Weights of a small transformer language model: 4.99M parameters.
Each number is 128 + 32 x the weight over its row's rms, rounded and kept within 0 to 255. Layers, rows and columns count from 0. The size above them is the row's rms in percent of the matrix's.

# layer 3 MLP up, 768x192, rms 0.108, rows 282-419, columns 0-47
size [ 87 112  79 118 124  82  88 125 112 128 119  83 110 112  98  94  86 106 115 114  91 100  98 110 106  96  97  78 139 103  87  93 104 112 118  96  84 127  89 126 111  81 116  82 124 121  79 101  99  81  97 125 104  92 115 109  84 116 109  85 112 126 127  95  84  97 106  93 109 116  93 103 105  87  96  78  81 115 105  94 107 106 102  83  86 104 108 104  91 141  91  98  85 110 116  77  89  84  81 112  90  80 102  84  74 111  90  75  91 105  85  91  82  71  94  74 111  95 102  94 113  96 100  88  88  97  93  83 106  78  91 103  98  97  80 101  98  96]
[[142 112  89 169 118  60 202 132 192 177  84  97 125 114 175 189 118 112 140 147 145 121 148 164 128 135 124 100 197 132  93 122 117 135 145 131  77 138 155 152 113 153 156 140 190 139 112 121]
 [149  92 130 147 147 111 150 125 186 104  76 157 181 124 135 133 145 130 171 165 185 115  63 169 124 179  70 171 157 129 135 123 127 145 124 131 144 158 134 192 162 100 117 126 144 155 145  50]
 [195 106  99 140 164 144 168 132 194 122 100  74 114 117 146 184 144 111 129 201 143 142 142  94 179 132  93 105 188 169 103 128 119 153 103 116 122 119  83 173 164 100 117 140 197 154 140  89]
 [175 106 119 176 131  29 124 203 120 176 140  48  90 159 118 179  92 105 135 128 115  95 103 156 102 117 105 195 118 168  95 113 151 138 140 111 114 133 107 154 143 100 168 115 143 141 142 166]
 [147  99 141 178 146  54 146 116 170 136 139 137 162  92 156 152 158  66 156  88 163 137 123 107  99 119 112  58 143  67 108 122  95 142 126 130 129 157 117 167 130 125 198 141 186 163 134 104]
 [149 114 115 141 100  90 181 128 169 166  39  88  99 135 190 179  77 128 110 192 151 115 117 179 155 159 101 133 195 123 121 120 125 149 153  85 123 146 126 163 128 114  88 130 149 171 100  62]
 [149  98 138 147 115 101 165 157 183 153 110  71 134 120 146 145  66 129 155 116 162 134 167 159 147 168  89 115 173 131 118 127 127 154 158  97 103  98 134 202 102 123 144 140 199 182 128  83]
 [161  99 150 107 144 149 187 132 129 116 104  90 116 118 145 128 104 142 113 123 150 114 139 116 181  98  96 108 135 179  95 105 120 119 110 107  48  93 100 160  78  95 109  84 133 115 102 122]
 [138 119 101 195 121 122 114 138 166 154  11 129 130 108 149 158 132 162 198 168 129  86 100 100  67 150  67 102 227 119 111 115 111 141 108 109 140 174 146 121 147  94 130 149 142 142 154 140]
 [121 121 184 124 141 117 112 150 204 131 130 119  93 167 172 149 158 205 134  86 121 125  71 131  53 174 185 171 181 129 108 134 170 144 109 127 122  89 143  60 165  99 203 150 126 153  70 103]
 [147 129 134 134 163 103 123 101 152  85 138 105 101 118 144 192  98 102 165 112  78 155 103 136 117 188 161 131 181 153 114 130 170 146 170 118 126  71 135 129 126 102 210 100 125 131  91 161]
 [185  93  96 172 153  92 166 172 233 121 111  71  93  81 144 190 125  93 120 149 155 121 163 132 155 156 103 110 181 182 127 127 165 145 121 136 120 132  96 155 167 150 120 160 185 147 124  95]
 [102 123 125 175 130  50 133 146  95 195 134 110 122 131 120 134 159 109 160 136 104 105 145 142 157 175  73 131 166 109 123 105 105 129 132 130 106 157 173 130 109  86 154  88 164 156 151 140]
 [128 145 105 127 104 119 111 187 208 129  22 147  56 161 142 164 130 212  62 110  95  65  68 141  94 157 158 122 132 158 128 135 161 145 103 135  92  81 129 115 118 104 113 150 140 134 157 136]
 [171 105 100 135 162 106 162 161 155 129 137  33 118 114 132 170 124 110 139 135 116 115 142 140 149 142 140 146 222 106  95 129 153 146 167 101 113 153 146 182 138 114 139 158 156 165 143  93]
 [133 120  92 197 177  99 123 113 211 114  83 117 129 120 181 150 119 146 124 163 159 145 100 161 125 121  80 185 172 131 129 130 141 129 150 113 105 165 134 137 139  95 161 160 190 138  70 117]
 [141 115 112 169 128 109 178 160 175 178  63 150 117  96 198 170  82 149 119 147 169 137 153 155 139 158 121 151 170 173 116 112 109 141 150 136 105 117 116 124 110 130 101 137 181 149  67  44]
 [152 163 160 119  91  56 130 161 156  85 165 133  91 111 148 162 155 114 172 103 162  78 104 177 130 174 102 154 140 135 130 126  87 134 105  76 130 105 131  72 143 185 189 108 124 158  49 111]
 [105 103  83 163 177 131 140 140 113  65 120 116 137 155 101 130 137 140  86 123  97  82 113 213 213 161  93 183 129 132 166 128 101 125 177 174 122 142 157 132  81  48 115 103 165 146 124 107]
 [144 126 111 156 139  89 149 143 155 185 125 140 117 134 135 120 107 153 126 121 137 168 181  61 129  72 111 110 137  85 120 150  95 114  93 172 135 130  80 159 178 105 128 187 158 215 166 102]
 [157 111 118 162 126  95 178 159 202 139  94  64  85  83 176 163  67 119 158 129 137 136 144 142 153 150 103 123 195 154  85 129 105 140 154 111 155 136 148 157 130 116 140 188 166 161  72  88]
 [176 105 130 155 126 145 173 153 158 152  69 118 145 138 161 166 128 152 108 158 139 125 106 158 131 133  99 103 159 125 133 130 162 127 130 112  96 145 138 169  95 107  74 175 185 126 175  44]
 [148 147 152 124 143  79 115 159 100 101 177 101 136 144 162 125 136 141 142 142 207  91 135 135 169 131 126 179 113 116 163 125 137 125 136 155 145 108 117  96 157 159 151 109 159 252  78  93]
 [128 128  57 143  94  93 118 110 148 135 157 114  43 182 150 120  77 110 122 112 154 148 185 106  97 129 156  68 132 113 130 149 133 140 143 125 122 148  66 127 130 128 198 107 135 143  92 131]
 [183 110 129 162 133 142 197 173 171 146  62 125 100 153 190 156 101 158  92 146 125  86 130 204 121 144  92 144 144 192 161 148 145 145 125 144 127 110 109 163  95 194 105 162 167 127  97  95]
 [137 116 118 127 162 115 149 155 188 150  93  59 128  87 154 150 144  96 151 124 161 130 131 159 167 110  95 170 159 138 110 125 153 128 157 117 108 133 164 137 128 128 100 156 146 217 121  87]
 [129 117 105 169 135 122 161 149 129 112 137  81 125 100 148 143 127  75 170 117 148 163  92 133 129 137 138 191 230 100  53 120 141 127 152 130  95 156 145 142 155 105 142 108 141 153 127 110]
 [199  97  90 160 123 103 202 156 159 148  64 110 106  99 126 157 140 114 109 143 148 146 150 132 137 131 104 118 168 181 115 134 160 157 131 108 109 126  85 155 118 136 170 140 231 160 122  95]
 [118 136 130 112  96  77 136 152 126 112 116 123  70 162 112 122  89 153 154 103  98 158 143 180 111 173 135  90 141  92 108 148  91 132 186 112 112 115 113 143 118 118 245 181 129 155 103 114]
 [140 112  65 182 124 107 133 118 118 131 112  99 177 118 123 196 143 115 184 168 141  66 133 122 124 165  96 116 143 121 156 115 132 154 134 150  92 165 187 152 124  88 125 119 146 144 134 150]
 [188 102  74 162 127  84 137 174 203 119 137 114  74 117 135 164 104 113 159 131 116 126 161 107 151 132  93 112 173 148  85 117 146 149 129 118  97 107 107 167 134 136 157 164 186 202 145 123]
 [134 118 120 165 146 111 182 178 160 184 101 113 115 108 145 173 138 158 114  85 171 149 179 188 155 174 124 115 165 139 138 124  94 127 140 112 106 138  97 135 106 122 184 161 153 181 105  70]
 [132 113 178 144 179 148 127 157 119 148 121 169 143  41 158 131 102  98 129 127 147 117 196 115 216 158 126 125 146 157  94 143 149 120 184 108 143 141 159 125  92 124  85 134 137 171 154 130]
 [109 107 119 154 111 156 167 151 121 160  33 115 119 134 111 131 146 140 195  99 107 119 151 125 147 103 106  77 132 196 115 138  44 131 113 153 119 131 120 102 111 113  99 109 125 105 109 133]
 [157 122  66 195  98  82 121 152 168 137 133  81 155  66 108 137 176  99 155 101 168 140 133 128 127 114  84  96 117 152  65 105 105 134 146 156 113 172 125 215 166 188 143 105 162 181 149  81]
 [104 130  81 151 150  98 152 139 117 122 109 125 105 138 140 130 104 116 163 108 173 122 125 133 128 167  96 183 200 113  95 119 137 140 169 127 107 151 147 164 104 137  99 137 171 121  57 104]
 [140 144 128 137 123  62 171 105 169 148 115  88 146 107 183 218  78 113 143 153 153 100 139 181 146 163 115 108 199 175 117 134 133 139 164 123 111 148 148 149  72 123 120 132 219 156 122  91]
 [143 130 103 184 133 126 100 115 140 135  65  26 154  72 127 166 158 101 146 182 187 109 165 152 161  77  30 133 128 134  52 111 129 142  92 131 108 119 130 188 118 169 172 124 157 140 131 124]
 [149 122 128 199 127 110 158 124 156 130  64  93 108 121 205 175  54 147 115 162 148 100 164 155 127 156 111 121 164 144 127 154 138 141 174 135 116 179 116 157 122  86 163 146 180 174  93  81]
 [122 148 115 140 117 160 113 126 163 106  84 105 202 123 119 163 161 158  91 135 174 152 146 128 228 127 102  91 134 194 159 135  56 122 130 154 160 127  96 152 138 109  90 105 145 187 166  82]
 [185 107 185 168 127 118 125  74 156 136  96  95  79  73 142 139 146 131 158  99 164 135 198 160 160 137  93  88 145 150 124 112 140 135 166 146 134 176 137 126 115 171  91 117 143 167 151  66]
 [142 132 105 151 121  66 161 173 200 154  83 104 107  92 179 203  73 141 185 166 137  89 160 116 103 191 125 128 171 174  85 160  92 133 123 127 108 101 128 145  97 159 148 157 167 153  95  74]
 [136  92 135 212 168 137 130 153  86  86 135 107 147 147 118 141 145 161 158 142 131 108 133 127 182 103  98 163 131 156 127 119 116 127 155 167 117 125 151 166 136 121 146 108 181 161 141 137]
 [207  95 121 182 178  94 173 179 180 115 112 102 122 145 130 184 114 133 101 137 133 152 162  94 134 140  95 126 143 150 118 138 108 159 103 148 106 155  67 172 157 153 168 181 196 163 124  78]
 [121 123 137 181 157 105 105 149 179 128 139 117 156 139 221 185 187 146 115 132 135  92  94 113 119 162 141 101 148 112 145 129 148 125 117 150 111 101  98 141 174 113 174  84 134 171 173 110]
 [129 125 109 150  89 129 175 117 137 199 141 100 159 164 112 145 144 143 137 173 145 187 130 137 155 151  97  72 115 186 185 149 122 118 147 157 122 178  62 124 179 153  96 133 179 153 119  65]
 [184 112 119 169 128 125 188 174 226 164  69  88  77 108 137 175 115 114 117 145 130 147 120  99 155 138 104 120 188 194  86 115 145 144 127 150 101 111 138 152 138 100 148 137 184 156 107  78]
 [146  92  92 103 186 176 146 122 145  83  45 149  83 154 124 109 122 111 121 155  74 151 126 117 140 170 113 142 112 165 135 141 103 138  89  87 126 124 121 118  79 130 158 147 118 124 119 171]
 [136 126 112 143 147  46 158 102 134 139  98  95  50 121 152 145 128 117 114 174 137 126 128 168 185 129 131 149 181 135 122 122 152 141 133 134 112 176 131 153  80 105 122 179 150 141  79  85]
 [159 122 106 125 176 120 197 116 150 165 121  82 125  95 156 176 158 150 145 184  97 125 104 182 152 144 110 168 145 142 106 121 112 146 108 125 103 142 141 159  88 124  95 162 160 141  91  99]
 [184 124 119 151 146 137 166 118 171 120  63 113  97 169 159 156 143 163 122 126 116 159 105 140  94 186  75 153 218 145 100 128 106 146 118 151 112 158 145 130 117 116 142 156 177 138  94  75]
 [149 124 188 164 120  89 144 133 110 150 122  69 126 122 124 112 114  82 150  85 187 103 151 132 114 122 106 119 164 159 113 113 137 128 122 115 118 105 139 153  57  73 157  98 150 141  90 121]
 [118 128 178 108 200 157 158 104 120 108 126 168 101 135 132 128 100 127  75  73 102 154 146 127 196 126 130 129 137  75 100 150 105 134 153 107  85  99  47 109 114 155 176 138 139 154 105 122]
 [122 123  97 187 103 130 171 147 162 172  72 104 117 143 173 196 121 155 153 164 190 133 113 171 179 194 111  95 170 132 140 138 154 140 161 156 120 162 115 150 140 111 153 108 164 146 127  25]
 [127 133 148 143 179  84 143 157 139 160 140  88  89  82 104 140  35 150 127 122 123 158 110 139 209 124 151 170 129 109  71 141 171 126 178 109 104 156 163 129  78 125 102 151 145 161 135 125]
 [130  90 164 126 150 138 118  99 117 175  77 122 152 131  81  83 138  98 149 139 193 142 160 108 138 109  41 130 162 145  88 108  88 125 163 135 135 165 171 126 129 116 147 109 151 136  68 128]
 [116 150 105 137 121 111 205 118 173 185  96 101 101 135 186 175 111 154 155 147 202  92 153 144 128 143 106 142 164 146 144 141 131 128 151 107 102 174  76 135  91  93 102 161 147 165  75  63]
 [121 135 145 123 157 163 149 102 101 117  99  87 140 126 119 181  72 168 146 117 162 141 156 155 207 126  89  74 179 141 148 129 107 146 162 115 157 144  67 204  73 129  99 106 150 147 148  89]
 [136 151  82  93  68 130 202 142 158 130 116 100 102 135 132 171 145 128 150 205 124 111 194 126  95 136 138 133 128 139 124 136  50 138  72 102  94 103 112 144  59 102 164 208 167 145 111 100]
 [150 110  87 145 162  86 176 108 114 138 153  65 127 143 166 178 114  75 199 191 169 110 199 131 182 117 101 143 187 122  91 115 130 143 192  95 107 156 117 181 149 113  84 160 153 156 100  48]
 [166 142 179 164 135  50 116 134 134 123 108  72 115 131 205 199  46 152 163 115 139 145  64 183 107 124 102 117 140 106 131 124 111 154 156 138 119 181 132 177 113 117 231  83 128 138  95 109]
 [144 104  68 127 117  89 139 111 182 143 113  81  88 137 120 167 127  56  97 112 167 139  68 151 133 133  41 196 160 108  79 118 110 148 127 131 116 130  99 138 120 140 147 147 165 115 153 163]
 [140 108 114 116 159  96 141 121 162 151 161  96 132  83 120 192 172 161 158 123 171 152 103 159  89 162 120 137 134 128 136 126 139 140 143  94  93 155 130 149 117 125 225  42 142 145 162 135]
 [154 100 137 142 133  79 170 120 200 137 143  95 117  99 156 211 103  88 127 110 153 155 107 143 184 178 104 121 235 111 132 126 152 148 182  91 138 160 146 167 140 147 169 131 153 159 126 103]
 [159 118  84 170 109  95 179 143 148 121  56  97 112 138 213 239  65 122 126 153 112 120 139 173 149 179 103 113 181 184 127 156 138 132 163 133  98 125 117 167 125 120  98 118 169 190 127  79]
 [150 108 118 200 159 148 120 177 179 143  77 147 129 150 114 127 140 156  93 121 129 138 148 109 104 121 175  79 137 143  84 127 142 142  85 116 113 112  63 118 136 140 194  82 189 109 149 121]
 [115 139 149 113 110 115 114  91 116 128 105  48 172 151 183  76 103 136 110 162 150 122 124 124 133 150  92 122 123 118 166 134 132 134 167 129 101 133 122 168 104 104 115 122 165 193  74  60]
 [128 122 129 152 141 113 160 138 119 186 121 147  67 174 132 121  66 133  82 190  89 166 147  94  88 172 131  72 137 135 166 142 150 128 163 146 125 159 116 128 155 186 177 177 153 153  60 118]
 [142 111 108 164 117 122 179 135 156 126 140  76  82 111 178 155 102  99 166 142 146  81 154 126 183 143 116  99 193 159 125 129 168 145 145 129 109 150  93 150 138 102 179 143 189 156  87  68]
 [116 130  63 154  84 101 103 153 218 136  54 148 158  88 113 107 205 180 151 164 199  91 138 170 178 141  59 154 139 112  98 112 166 131 152 127 127 157  98 194 111 209  92 122 126 154 147  66]
 [155  99 109 150 140 143 156 187 180 168  78 136  99  95 145 152  86 128 143 130 109 137 113 106  81 153  92 174 184 126  29 137  85 153 178 108  85 116 121 153 102 133 161 131 189 148 112 120]
 [149 106 142 189 108  60 143 130 124 165  58 126 147 133 148 153  68 118 136 134 157 116 158 162 159 124  91 150 178 184  82 125 141 125 160 129 123 117 108 143 106 100 133 151 159 137 103 142]
 [142 107 173 136 126  80 172 162 164 116 101 129 119 149 167 103  49 166 150 109  98 130 107 108 182 123 175 163 151 166 122 126 150 161 118 135 114 137 139 113  96 128 199 158 150 167  89 115]
 [145  97 113 194 111  90 180 156 174 134 126  54  76 120 149 189  99 141  98 125 151  90 128 144 155 137 113 114 168 129 116 128 154 129 160 114 141 139 125 168 152 141 123 130 160 164 100 108]
 [160 114  88 141 159  95 146 104 124 120 106 120 137  84 203 189 125 129 118 175 151 136 172 161 196 127 126 121 165 179 137 140 181 150 136  97 150 162 144 128 120 137 104 160 187 128 104  83]
 [153 108 111 155 123  83 189 124 200 171  81  84 104 111 190 145  96 147 118 150 130 115 130 154 152 184 117 137 191 148 140 112 179 160 171  82  96 152 106 190  99 140 148 161 156 159  88  86]
 [155 106 110 150 136 112 188 163 179 135 111  92 122  98 159 162  92 108 124 154 138 147 143 165 159 176 116 130 187 174 120 124 151 151 156  80 111 131  89 156  59 143 165 158 162 159  97 116]
 [116 119 110 101 134 127 195 157 142 179 135  45  88 130 126 156  79 133 145 167 173  66 123 101 126 153 129 127 120 121 140 132  69 131 116 152 102 122  74 194 109 128 142 196 140 177  61 140]
 [133 126 142 160 157  79 165 130 167 116 109 128 131 102 147 121 134  72  92 147 206 129 143 205 143 144 127 142 173 125  41 121 158 133 125 154 119 106 136 157 117 161 111 139 139 146 116  94]
 [164 115  60 149 140  19 201 189 177 128 171 106 126 156 177 159  88 166 109 110 161 158  95 134 136 159 110 179 151 134 132 143 100 134 145 136 114 147 111 153 129 126 137 154 182 187 109 104]
 [120 139 133 170 157 182  98  73 121 109 150 126 153 109  97 119 131  63 156 185 166 117 137 118 153  89 122 122 180 134 103 117 168 124 147 118 142 158 159 163  94 156 146  55 140 171 101 137]
 [119 124 159 185 135  24 132 115  88 102  58 141 144 155 137  98 128 205 143 125 108 126 112 171 188  98 112 186 182 128  72 119 148 127 108  83 134 150 156 110 157  94  97 152 143 140 118 116]
 [143  83 160 131 176  98 157 157 181 133 157 116 120 113 138 136 103 107 127 126 102 124 131  98 173 140  81 106 176 141 100 122 152 148 106 145 119  85 151 118 134 114 152 144 150 168 157 122]
 [139 116 118 156 145  79 191 119 150 184  91  67  90 105 211 184  78 118 122 152 156 156 139 184 156 174 126 136 184 138 120 133 131 132 178 122 100 167 111 138  66 114 147 132 160 160 118  83]
 [186 112  98 133 144  79 173 114 197 178 109  81 125 110 179 175  52 127 116 117 135  91 127 168 134 130 117 171 223 135 112 119 176 160 175  90 112 152 109 181  97 150 136 163 163 147  97 117]
 [174 106 105 104 112 121 127  78 157 121 136 107 145 156 137 155 174 158 185 117 143 138 131 148 128 113  82 102 215 139 134 129 179 145 107 148 100 136  98 139 117 132 193  95 169 120 119 102]
 [182 117  77 174 133  85 121 179 105 131 142  69 121 170 139 144 124 158 154  97 118  58 128 144 131 100 162 134 129 122  91 120 139 142 134 134 137 154  73 143 125 135 134 105 177 155 159  93]
 [175  96 171 151 108 129 144 109 159 187 145  96 178 108 135  88 157  71 147 146 110 119  71 105 140 164 100 144 187 119 120 113 172 138 147 138 151 173 202 141 157 143 165 142 151 122 116 132]
 [138 106 100 180  85 122 134 140 214 141 100  97 124 144 141 152 124 125 123 180 160 111 121 131 170 153 107  71 168 125 162 143 163 149 166 165 104 151 122 114 133  83 152 107 186 141 139 114]
 [121 126  88 113 103 139 135  99 155 128 116 124 182 117 200 159 127 139 192 133 108  99 117 150 159  97 130  94 155  85 162 129 112 146 161 138 145 148 136 166 153 187 103 159 152 171 122  99]
 [123 110  46 126 190 134 173 118 171  97 100 102 150 138 170 192 151  40 102 122 132 131 145 126 149 117  94 155 189 134  90 122 181 141 131 103 114 147 136 165 115 166 152 166 157 132 108 134]
 [101  99 134 176 124 123 196 161 177 148  79 148 134  74 158 148 116 122 137 122 177 130 163 184 146 154  83  61 170 213 159 125 110 133 162 108 149 133 131 128 109 145 131 141 188 163 117  48]
 [151 117 110 139 151 100 163 102 186 129  81  93 138 126 157 139 136 120 128 139 141 154 126 166 110 204  64 139 141 170 142 123 102 143 135 128  81 116 123 160  86 116 149 125 193 190 106 127]
 [106 123 171 117 176  14 137 163 129 175 152 100 155 142 134 176 145 120 163 109 153 148 186 123 107 122 120 137 125 151 144 127  93 125 118 168 115  78 101 143 135 119 171  90 126 177 163 139]
 [163 101 102 135 170 132 116 143 107  62 153 126 149 150 151 131  74 155 161 173 128  84 135 140 113 138 142 159 117 130 121 148 196 134 163  98 138 152 127 172 149 175 165 160 139 165  60 103]
 [137 151  65 124 103 128 165 101 123 155 116  95  86 163 180 162 116 136 113 166 139 111 130 151 151 163  99 136 162 120  92 146 122  93 155  71 118 140 109 152 123  57 122 163 105 148  71  66]
 [132 106  90 193 126 128 194 140 134 161 129 135 128  87 164 175 116 149 123 123 143 114 122 172 167 154 106  84 189 147  86 127  90 161 126 123 146 132 133 183 138  85 115 153 175 117  96 107]
 [148 115 142 153 139 116 202 104 181 181 109 105 121 138 179 141  95 119 125 111 153 123 138 167 142 175  76 133 180 105 116 143 104 141 121 109 116 117 151 152  94  81 100 147 169 180 106  77]
 [144 140 106 137 108 105 162 114 152 145  74  93  91 157 162 155 102 155 116 147 134 150 144 128 104 196  77 151 193 141 105 154 120 144 195  99  89 131 177 161 109 113 141 193 164 205  99 103]
 [123 141 101 200 130 106 159 188 148 149 134 169 112 131 113 135 100 174 125 119 105 149 191 124  93 130 162  95 126 107  40 130 143 123 173 117 101 145 119 133 155 155 125 160 129 144  48 132]
 [ 97 110  30 176 180 117 178 101 177 121 103 107  93  96 153 136 149  87 123 121 156 105  92 176 161 152 100 181 189 114  42 133 143 137 147 152 106 143 132 135 110 122 138 151 133 164  76 122]
 [163 115 109 139 106 112 221 136 143 137 125  87 145  78 203 173 108 115 133 136 127 101 167 146 128 163 114  87 208 173 114 137 141 163 137  93  91 146  88 149  62 146 135 138 198 138 120 116]
 [ 95 124 116 149  98 125 100 146 110 174 101 115 121  91 137 106 113 137 133 137  95  99 236  80 115 138 131  83 120  80 177 139  80 126 187  98 138 177 136 154 148 131 129 186 141 195 110  96]
 [128 114  83 194 154 120 168 119 141 160 141  83  99 111 146 168  93 153 155 148 131 151  58 150 155 143  69 176 182 100 100 133  85 137 143 133  97 174 150 154 123 110 171 157 181 138  98  94]
 [148 121 114 155 110  93 181  95 168 194 106 108 116 141 163 146 115 108 104 177 178 101 132 158 150 151  82 128 167 164 116 138 141 126 143 130  97 107 110 169 115 103 117 147 182 215 126  97]
 [143  94 175 190  66 168 139  88 161 163 102 120 105  76 127 178 126 170 140 160 114 154 179 108 127 103 133  76 149 159 156 144 105 126 126 138 100 154  84 162 144 110 108  82 135 112  90 118]
 [177 104 101 158 139 128 125 115 222 131 119  80 144 104 134 235 127 110 116 197 102 150 149  91 131 131 129 111 137 191 125 144 114 155  92 149  84 144 107 129 179 105 167 149 194 205 123 119]
 [170 111  86 150 125 105 213 128 163 157 100  88  86 123 184 189 112 112 127 168 155 121 134 176 153 173  93 115 206 174 103 137 152 143 160  94 113 149 103 159 123 103 156 157 162 144  76  64]
 [144 101 133 193  85 130 175 143 177 109 106 119 154 102 162 149 124 169  90 147 209 134 164 146 130 159  79 129 166 170 117 128 121 147 144 107 128 117 136 149 143  63  97 158 182 160 106  85]
 [121 126 101 110 115 140 145 148 156 144  80 123  71 134 115 142  62 167 164 160  79 131 154  81  96 135 183 104 119 102 155 123 131 131 130 131 111 133  97 147 143  73 102 177 116 153  96 140]
 [160 121  77 170 154  59 149 174 154 151 113  87 118 147 184 144 122 133 116 119 145 145 132 120 131 130 103 145 176 108 101 130 139 143 178 150  86 140 155 132 135 155 143 116 193 217  93  71]
 [174  97 120 170 136 120 170 167 191 101 112  89 109 100 119 176 154 107 147 136 149 141 202 112 126 147 101 122 184 191 125 127 113 148  99 143 105 158  60 162 140 109 156 144 172 170 130  99]
 [143 129 168 186 152  84 151 132 123 125  88  92 104 129 195 143 130 137 137 142 156 106 138 167 163 186 106 158 145 167 113 149 168 142 134 101  79 107 126 149  94 144 126 156 201 161  98  67]
 [212 106 130 196 141  78 178 166 162 111  83  84  94  87 167 178 136 115 128 170 123 108 126 127 165 139 124 134 192 189 102 125 137 185 140  78 106  93 106 130 107 132 104 139 193 155  83 115]
 [142 111  97 150 169 109 156 127 152 174 131 122 117 143 167 136 133 174  99 111 130 139  69 144 150 134 102 160 147  77 138 130 167 135 203 140  78 145 124 153 121 171 136 136 182 190 109  97]
 [207  85 105 139 157 144 163 133 179 122 103 122 126  76 127 188 167 109  95 146 129 133 148 129 168 138  98 122 184 179  79 122 154 165  84 110 108 127 106 132 158 132 137 144 223 136 148 112]
 [133 112 197 168  99  93 140  88 143 168 110 185 145 142 139 135 109 107 139 146 159  94 106 126 131 169  48 141 212 146 144 125 129 131 121 135 123 136  67 122 113 148 112 148 130 106 124 128]
 [129 120 108 180 118 127 142 123 194 128 115  44  95 125 151 163  96 121 145 194 199 170 141 168 158 122  52 145 164 135 128 127 158 146 176 152  85 133 127 182 135 100 123 121 198 125  73  98]
 [126 138  71 165 135 134 150 141 166 123  39  96  93 121 151 134 138 120 116 188 169  84 128 182 163 126  74 137 185 169  97 121 141 122 161 150 111 165 147 137  79 108 120 169 180 162  87  69]
 [131 141 114 165 118 128 173 190 179 130  35 123  65 143 134 170  78 120 140 158 112  96 113 129 178 169 131 113 203 152 109 150 102 134 162 109  97 131 103 128 113  95 103 149 160 142 101  77]
 [139 138 139 127 170  84 152 135 141  79 134 114 114 172 142 168  74 108 102 143 136 160 124 156 132 136 169 103 144 161 112 141  82 150 142 133 142 145  47  79 134 134 197 137 140 147  40 142]
 [ 87 109  92 180 168  92 154 184 149 157 114 134 102  90 149 154 130 146 130 118 104 158 108 141 107 138 117 130 164 120 119 138  87 130 161 141  97 163 154 170 123 118 157 151 186 128 114  89]
 [122 121  79 145 118  78 138  89 225 187 131  94 100 100 145 151 138 151 112 148  95 143  81 122  94 152  79 179 163 120  83 131 111 150 121 136 123 138 139 121 109 141 140 167 145 135  91 146]
 [142 111 164 164 158 127 152  90 164 166 110  98  79 114 132 151 111 154 150 134 145 203 191 124 107 147 112 103 165 174 110 132 155 143 161 117 120 113 125 190  84 120  89 131 203 170  92 116]
 [140 111 109 138 142 156 182 112 171 123  70  43 111 155 140 187 122 117 151 148 152 129 125 156 184 131  71 119 176 101 103 128 110 135 110 133 119 192 117 146 112 119 132 215 171 134 114  88]
 [128 142  77 136 119 103 193 130 167 123  83  79 151 118 143 176 112 153 158 153 118 135 119 159 150 152  87 158 198 163  92 134 132 141 140  90 116 112 106 169 111 125 137 141 159 149  57 105]
 [142 103  89 130 131  49 166 155 200 115  94  82 144 131 165 192  58 126 139 145 186 117 122 177 179 152 120 149 175 125 103 131 108 129 162 121 111 139 142 176 102 119 161 123 143 199 119 105]
 [132  98 131 151 160  71 168 146 146 136 110  71 118 114 195 161 119 118 127 185 176 123 135 144 137 172  96 122 171 156 153 118 127 146 165 158 153 147 120 173 129 136 142 147 192 180 112  98]
 [124  98  75 160 122 130 124 160 113 110 132 147  80 149 138 127   7 153 133 163 130  78 137 127 204  95 176 121 159  84 112 148 131 109 158 107 141 148  86 132 158 188  53 152 156 178 139  98]
 [149  94  97 169 116  84 232 158 175 153 119 108 126  82 170 158 132 137 126 137 133 175 152 172 138 155 110 102 197 147  74 133 127 161 134  81 100 145  88 117 133 131 157 133 203 133 109  64]
 [143 117 128 156 179 160 177 136 173 133  88 186 127 142 158 147 104 189 129 170 186 139 125  87 145 118 116 163 168 143 120 122 153 143 108 133 126 146  61 153  82 106  95 108 182 167 117  87]
 [133 121 123 203 176 102 134 181 119 117 121 102 143  54 124 152  83 185 126  70 108 129 176 157 212 109 167 135 131  96 120 136  96 117 201 124  73 165 106 147 134 129 103 159 152 190 151 121]
 [124 116  48 151 117 109 133 103 220 109 112  92 119 139 130 159 143 143 163 162 206 108 112 123 168 110 121 144 158 144  78 129 178 155 168 154 120 145 119 134 143 108 124 136 159 141  59 104]
 [138 115 169 126 166  38 186 159 170 124 139 134 131 115 167 224  78 124  73 116 169 110 104 160 162 178  90 193 167 119 124 155  72 133 129 108  97 117 124 123  79 111 147 171 143 119 128 112]
 [181  99 129 163 132  74 183 107 172 127  56 116 143 164 186 184  89  87 132 141 151 140 112 190 151 148  93 103 213 142 104 122 141 149 158 120 134 171 104 135 113 114 176 124 168 165  95  84]
 [105 144 126 142 119  90 147 162 129 108 111 124 107 186 126 115  97 123 180  76 112 182 126 120 127 138 162 113  96 157 143 138 103 120 174 148 128 148  82  90 101 142 187 126 118 148  88 141]
 [167 139  74 180  88  92 128  86 189  88 118 126 111 146 145 135 157 146 169 121 192 127 112 117 145 152  92 135 199 165 120 130 192 137 164 139 105 188  93 150 121 108 138 119 210 157  92  54]
 [148 117 120 163 143 106 212 127 159 149 107  91  96 118 159 165 130 126 141 134 154 148 139 153 182 192  87 126 205 196 126 142 116 133 118 163 123 173  94 120  98 136 132 120 177 159  75  86]]